Each number is 500 + 50 x the weight over its row's rms, rounded and kept within 0 to 999. Layers, rows and columns count from 0. Numbers have three digits each. The size before them is the row's rms in percent of the matrix's.

# layer 8 MLP down (transposed), 384x96, rms 0.108, rows 329-362, columns 0-95
090:556540533497421403519481429573482472557477539509460518447508484488460441500534495513459471433533521521529530545490482479578500488572511480469470436457542486507483578579442558626419531518476597553450426506494504559481452533578512433530455544460558410503526382500432591408557456574472568547
132:443491516517444524445456423622436523544559441463563469438546522555471453442500507512524491448423595477587448390437468463525475501489485543634464548379535580548513549427505504479447633518507565459508451451522442519466517513512503481454497474502537518567509526463590543488524501455535541524
123:542529528533503511531576509623542501439500538403558450485549534543540462522516520571548579487437408511450475493480433525432519538595504475465583452509475474449438431538561475489526539479470552537459513531526407422482482517464516493485517522451479561494575378346430459479499427493577549481
067:432439433508533504350502533493583463459469482498449569468504479549544576551498540483530457401577517573584527498452604520561468521533478486459476463571544537512460507503504473569469507489585446495401490487518457552367449502540488535479437538527539541503486423480548380436415502515527530506
084:557504658462529531577360425599491488424602498478562519470549532454426503429603433438434534486503496465467523472492525546404465449574500509485447523479450460496470493528521535463565526470501481462491519458588563489471444567525516531573513483488571507534483417467515535446565468477537537538
094:517440508492404510377498506615520499556510452546540516577433554517563640519431458485464437527495513511538498485492510359479438497486452556557536496513486452452574493522516436544449546541529447521441476482534481633526417575492505569431419512501532513513550479481413488534519543474566487512
074:464446593498519556509416552554387454517491513511626448456588501530478475535484463466483557581422520488518499478560520488543552437537487464431543453531502546522525511469488480420569529490470540412481535508483477686492409455467481589468482527501596508478518467530507577493540421427496531510
115:499526492485446438360533446535588495495439524490538534540491525511451567556584446482529461516379419480534506440534538505478444466555478586515566428386485475445606517520542427485449523585489391526449463546564528525499537561522538530535411494582458523511478501449430521493493500466560545474
109:390536472459542492507482545589516500575537458423514421474548465459488481501490464466507500545463540590483550501462510533503531495524487482469575448659515496440437505516567425447447497513525555382525493388496507572462465458526502448524509613541477499604445495456407537582594511506480471481
072:443559421541459496480589526520459489490469498504607486436485580577486486509557591465494379530536497590454484579490393552539473444452515502420482515551475498504514491444428438539503478523491400464519554568445511489590516528552503565581535472489451507504486523544402473631530502464482506419
077:478523566435528428441473472471539468512499514483501490504429561604514522476538524534496568449430441519490518521439477553513430512459528466489563345449529472525367507504471530483501498615644555483490410505442502549446546503513509523492505433533531489580533442543453469559518536506526638460
077:447485487506499508465434566601478513501463515517505431550511433554504479510444526618460519577503516536499444396598507470528527518459431513480594484450528520552544552490581488486483548440485511498465495522464472489479502483535502428529418512550490541475508512494491521308506351415463596558
073:577453413467458493472509509419569545551591443586489471467505510452397504558404467483458418487521470406568523565480429468480424425524477538600580524534505437485558439555511503515503477502485482524476447471523455479481512531490530469435507509600549542475601427406444463545486495492522508608
148:538521460472549444455496489453472517428555555401479529515538529451512471572538450526543541426482501564631442452490540544532480462558541435527542476490570424519385442509462564566497466458552537527494406490458405504489416510554518577423486463571563574514469486548487496445459504579548401468
083:594553409521465482464569508460562535489486565449520691437400488441514488562490528421494525574550463500464550498398495511445492595495517465530495454454583448468584491512584506568499483516493508465507485512486525559545545527530529517431447459441540502469495466495434472492460461365549497472
110:547454496490475492531512568498642438500508510408495526474502548494546461550475412477472576513533521574536534455537543523490528493558480474563600443398569526388484512484401489493457406589542461591495467448552519447540540537555527520506485525439481520553476436466394463524467400462519481426
109:442511533520537416429468508475471486541507530458587464592367532530438530470499493515613484460543464445531544527539672550480469500519546483532448533504495503518517493531514461364472549553388469580522524568511505438466510483474493612496503465413552455506441425528491468507473528485511558544
124:449510478520529531494554456429403451550506464381491514427468583532527504427484546470488533489492556561562556484427436485441471494620592452603472545529451551554507486489487455591592504443526502499536419463458556506537442530564573490494561569413414468493501565505455477512486448482509530579
115:520479493478507589554541514511569409417480593426528620552553451492544529544478479565490556523449518470498507497437558494539508427542497449553541516561465626344469532477507475469388501521560530426462481484457445419448524508467574557559471427515502492534494436555431448489520485509527466506
119:369537465564433474464589527549554553601598464530453499523491480504493636521473483565510537417486400476475527447518494373436479584472523512537505575457526485489462542521480502509454516558475375426484498537536471467419437545496507439508503529420477528449480536475548488486522558509485434444
098:485556396498447539448433455566568512412562479518446544533472518527464497410398511498548609443563609455517605541458444464445458458501540515553493574562449506467482452543551508435522566463539459494525522520536462559471504418530483535464470450569488451449476515528556495492465504598595521419
085:542491500502541487546524408526349478498501480579515499525538411602433475489530445471487409461492550486614543546519445496530552444460452488501487476529367538498420452487489539496494617469550543511515469513398465572474458459541527521542504471560449519490561580564481563534572457538458475565
060:475547505475618450533545616459479501458491597494550542440482479508499504481359474566429481538476550516460574550544466544563477404484583541498514574454449523422514514479600528428519533446509501565491544394553469485522557478542498588424454543493496461516490454449446514523560498429454524438
075:556469479435559499456582506474453489532497460478563594557455408475521438389468438522408538548454372462541505596493507545474409493510524535551561438462440568503502535439570434585519545486513581472447486530466498555506569555455499607522524535571507505518507519541491545538468439413503481528
101:469519465476499383458556487501542515527612499547514442502515438470486456521535528524547542530486425470498478570469544395464527602436539462486532562558398444516486536591477505585457558527514456427512525571578474430590494479544496478532514430428473480536460544434524453445480599501408426442
080:472478488543483556473471467622514529518539508468560455450431521466523554485479482411489492440582450445464512590515508548432492495472596429553443509503554441534444479481519586431539560479591430391456500476550433622482465486476497502454507476527514571437473544446566530426560445554565550435
128:574538525478509490437487523452503459534406602436435542459527514449528466558550443490531485436498607489512546560523481548527391518570539549573522382436500562457524515441483460601466440473549505566468450469495515562445508501617539507480465454580412430510518506516444461424423500522556499485
154:469513500442527633492503457494563504445642521474536559496580497436482515430571482470479505537440534534409524435506607473524473545456509540452492532528572527546473419513570441549443494497482444556469464492507441525469472466549487518429538498611520510478513559560537501489484427536423357427
122:495520511534481500480519504473553507517591539478485444514421545403538618488517544459494510470592447475470533602508513461504467576464536379544425515473590448531492432456476505430424463471486353535522524504532455559391462516451512415527535519545584557492475497407530476431502466557502529539
120:458458493570492551409464479472626510465508518589431611533547482485580435541439549419486512571539455521540456450488543544522551530510447530422516533506468457577472429533494509529449445526459378535622550508518469415529569496506441431409532508537464551474462446479479439496486510506551476559
081:477487477439499428547438467449393488519462449467511563458548584514423433597490469519453509437457505541518430496508499602577542411528522525452476497502565571442507483566548490545625567588536613495454524456567442564510436465530488532514486455531511523473497553480592431520533481478499459415
069:581502498477486438394514560396517479441510499356541509459463547468550620526483540464529483499550499480437540451449418449604513555530538500496548516478491469458469482487437534574476417457465461490534562482500514457506579556458492457557524520494541480518477480410539438661563527520533501569
047:526535453530398470499465425544459509487453502555543481547465554467408541482536435561452583612527485492514403528417437444454494463499481529509529565599500423518512416549454522447498576616464493491469461519523390446520514541448533475499535548506559514435554546611480527529409520447454492512
128:506522483541487557535421547411487522464401456479497573426471456462520448450577497555498572544549515480546512518478533447579551564508507443552533483439418515420386450466514541560477519536552508542489476424547461576562446502396506482486510399493526561412536433544549488455575520587465533438
# layer 8 MLP up, 384x96, rms 0.149, rows 330-363, columns 0-95
109:489552503525480546491518582479433508501480470473496537526500572445524482486419397475486520519430556628601469546421501469452435464561506541468508581510471529547509587541476458450449495539493440474443552539418532454578472437532524522519513511482532452532408581517485560376408618535542491451
116:414501525499557484492451529436465489474494504428565437532565552483584524492515508498454522467442418552526572478458551485433510612557531530476569408469479464525474604430455511434490486571507469545522512542537670478497533467477545426508529554454457468509508541453509526405548573586485476400
098:492466438490513415454554523504455480516493433459556521448538570512480481441474502573534629489446541507460532553491529543416456450589529484500598540441540431505550526539451446375493508529517501421466517479548539409541421421502589461492596537517524482485538574388509521497486516606446501479
098:391527488474486499521488488474475521450533494478372495574509492548489428521446486525485477580558483561515468454440476533479400634652606492534513415541554512503525503444615445514441430460553468476435511469472475459450537488536504511426458464542478528486521568483448545506430520554582536514
091:509546561499496505484506583525416503552546478459543526451459537461498532553509472520524511506481500510489454440380499445476509552464563546483504542552490517525529580559515486434389551479521518506449527494535522477400394485499536575452531456512602432522490542500450573372412588592578455394
076:475545497467559561499443459444477522445551527495506535505542559545465459535457433472480515630443478517579499442404464524520532474526561542458492404444513510516497616454565400444498491488480539465547531499457619420506632539530535480443378493496501508467500536467405545468462532471523434556
106:410538431497418424407558481502450501445464589438507501594530523498561449499553466441555506535519435506477469474503405476456507514540502531455515485530551550522527497500559507423342519592490498450449517508546570445487555506461533492523426551527530486533496528517588586456421510541576562397
102:486505508496457404413494509512499529537500572542543476512518553478513441385455494545541558532511448496524577503506487506405528527546517486472477506410462450579618511429505480521569501444361503531445521632567539507560521511487509424496419419353506508453538512472484462409476498476505483499
090:499500494517454491546533535533452542494582526598453465560540545460490503568506489489484386549454533535482537566507428536480512476516532548448520454549436423540600558485472477491441423501498490475557537459486473492356526477488517534503546436349553463413548509492458532428501534494653469438
112:439524524535463442484560546538382543554497506529490523553477567533556463561497475529538502525500567521534525521393437451399416500541547532476505453486412528587523584522491414436499470572524438448419566545486586433510468464543493498464530440455531492542491532478482573415475597552534585419
093:505461477462445459459486506495475534495613548574578509451494532454497529523449478543577468502492442482479454503432504556490520508505479490418469527537557491520530602509511345528397508530471411448390497508511492467426454563590495496447529514447565462525526476485488530504560574499625644515
085:487538544442493515537567593507477460521516550413431520519489435497525424453478514523598497431459483491546547451470420509512490466460556531506504392569409543528510544441572557564528593482462551461455562503446491497500431463443575517510528548442493431574432481533590515457495484479500629389
103:496569483502441461511543503545404507463565463427507598538473538537549491470421510531580507482541492509585566532401500408433464599552498577443585483442488501553432497472485485529448475529522488452457561542511510450514434482462530447436493439470538479596397550520459617482550518596542476472
082:441506527496581450479485534421465488518567475502511438470598519407504513469632536501549526435436513463485487392478478476481528390576571514476447500455427557497474634466499529494540515477483589468443490582514578443472461428415557516508507533510570487475464574491589506487507528591517530460
093:471504520590437511508518503506423567562507590573480453443482502493493508505525480549479394473422605490510442444464418421487506535581510591520496526554406496575534560566539475517440566466440433555400516530572489544441443475504493473466529446424559442517505544512506557472486552545535594423
118:453544544535523494398577464532477500603467479545480522427455572479498414535469489518589480431496535512522527546469475516454466595448459456510582501445507530541567507585407521453432531573484486482492511626534458535395476411566498553477413521411448481611508503532533514500495555519548554491
103:483520481507488489387548491596433490563422481461508541542545547460547409537438506556547515494549473562537508468391505456437417491507553486463600497518487482590484511502427429456499466609503486430534608508485537443491403478503527561495490442435570510600453518532476605458514540539555516479
092:485506437566454493524499509583412544502486534570479516486449588552491414597505511564485452433536619564476467461459448507422522477526548528530505539491442460581535558570556411512462521565447440536482532613536423528435490406561503501458523505457481451524477580529509537404478550554520516425
108:481536423500491583520560500522462537542495507514519470488498493528548452537575439502457406542415452532574455500362452477562445525535593591514443470575508568533530505504555387485445514448440481561441527491486501475557504499448515475480580443501615436536497541479437546460377542485515582489
097:503552534505422510406572504493409488442512472485490580452486533557522468463416455488510528462489543495544558491454446492427439512552478536414590533511458546595471583476507424489467491506526419482532535513366582480507461444522532486456514488474490438546414566528482558483409549633563505432
078:547534550557386435479458498676473512464519450578514543509427499530496546498532539496471484488477474455473581500506507341528464518492529533527528604425478398478544467541440514400460564536529470489470510495506486552479454458455491467448548496543543514557497487528585535428595505539559476429
098:554516513502480425453478641502467484470397459455594441529568569472500478469510466425471579499529453438555500440492501470428449466519501515407542589485528421548449480463572518444598497478479485491524500602514637540613483475505529440514553449529469461532473535552499500434459491579491489486
079:525458417526445477482637632549488468565495520447454564507420450542452530529451555444592460484556557462440513519538534514508433541504456539456558500589506475545503483495452511501478527508471383446524517478413455576479418514546548432383469523459464408488461510516558499494484499558585505466
101:479503557562463478468581563519497496412462499456391541559402517501516523511421525407454462607529502533456531499505449491555356484522561478468608442528427433517474496470459545477473382500499448500561594518402529418423544510570483526496532532510495519586481493503461523507464466527548517527
090:539531575488548500470445499421500501432470456528462491516489555473569505522481485413454506586571501576614452551479521541495454542520504559424497466429537466541482519428555477490472394440478470608616488502381634476491595500533513447469434534464472465481499502465421521469454507496584469494
100:428502496557372421492512538563470511469603442500566546537553500483572545470455431446547503532440516491456478493470522396473462432499498504411607562470493492555532524552479537459533511596466478417478539520592537454520473474415522440475570493444583477562470516436434549441527511520549553421
108:487527501494454528487547519432424517478448431538501513542447590515566481463518445467560549485521480480513571468443480506444455632502481623395460528493470447586402538471551456480497463500393423533518535608493564476552528583533495552502417481509518495526528596524525559448516533596509565496
100:503510516516438519471453519491478494473505505550438538509501502495580428541466418427491493619633512562616394597494483571505494545540489500457534507429523512535442474456517518543441423430512445562602481447426581502478600508566498477452431440482445443450521513463446532439446511515553506488
114:370545522527477565454516536481451514508477502483408486544572585476529459482439500451559626517446545562446459473397431533464498465562510514464481481498432463555551547493558471499548491496402420545467520565570591462484542506582520545476451491364506446534488543419499532488514506514557577470
089:560544506542403370470526516620476477489476408596468462521475535412536519511559446495541514511579460486449452516508426452548466422410580498485565499446482544506515509612460601493610553462533498511481501525523502551513448517491506501495532359497502498528410503486485508435528455536553529466
097:454474418494462455511598485517477518500465566599393425573443469523482429525461511518427492561504542491472494488496514502546469456556493543552466509533489541519606547505578473505476540468488493553487525484539489471491544419611522523346420444488534498438508538563540494421385589536566438459
099:490539483563466461429532537495401531495437534512508556587432551455542407551481484506513458523535546583479484556426453456455466520561548574454500479481486476571516523479451438475463492564470445517532580580510575430517430437505500517489494493459550461605427546495479575379459575589563517412
110:471510440517483501479540552491485534634478518474456545463453536480546501588406513544482442536586641486496398526450461499489471546569496568497450489447507430540475480546507451564422510570522365444486503442461455559422530442536494520437528460414516439506542469506521549528442557564483575467
093:463586443470487421405527552622476509532510548470532545552399475462499473448487462539525498566569451509529479466457460467490443612427558457462541402423518433499520479486512549507563536558511514507492534519476483524457482452540531541490475475536547445576484570494371510446490616552624479491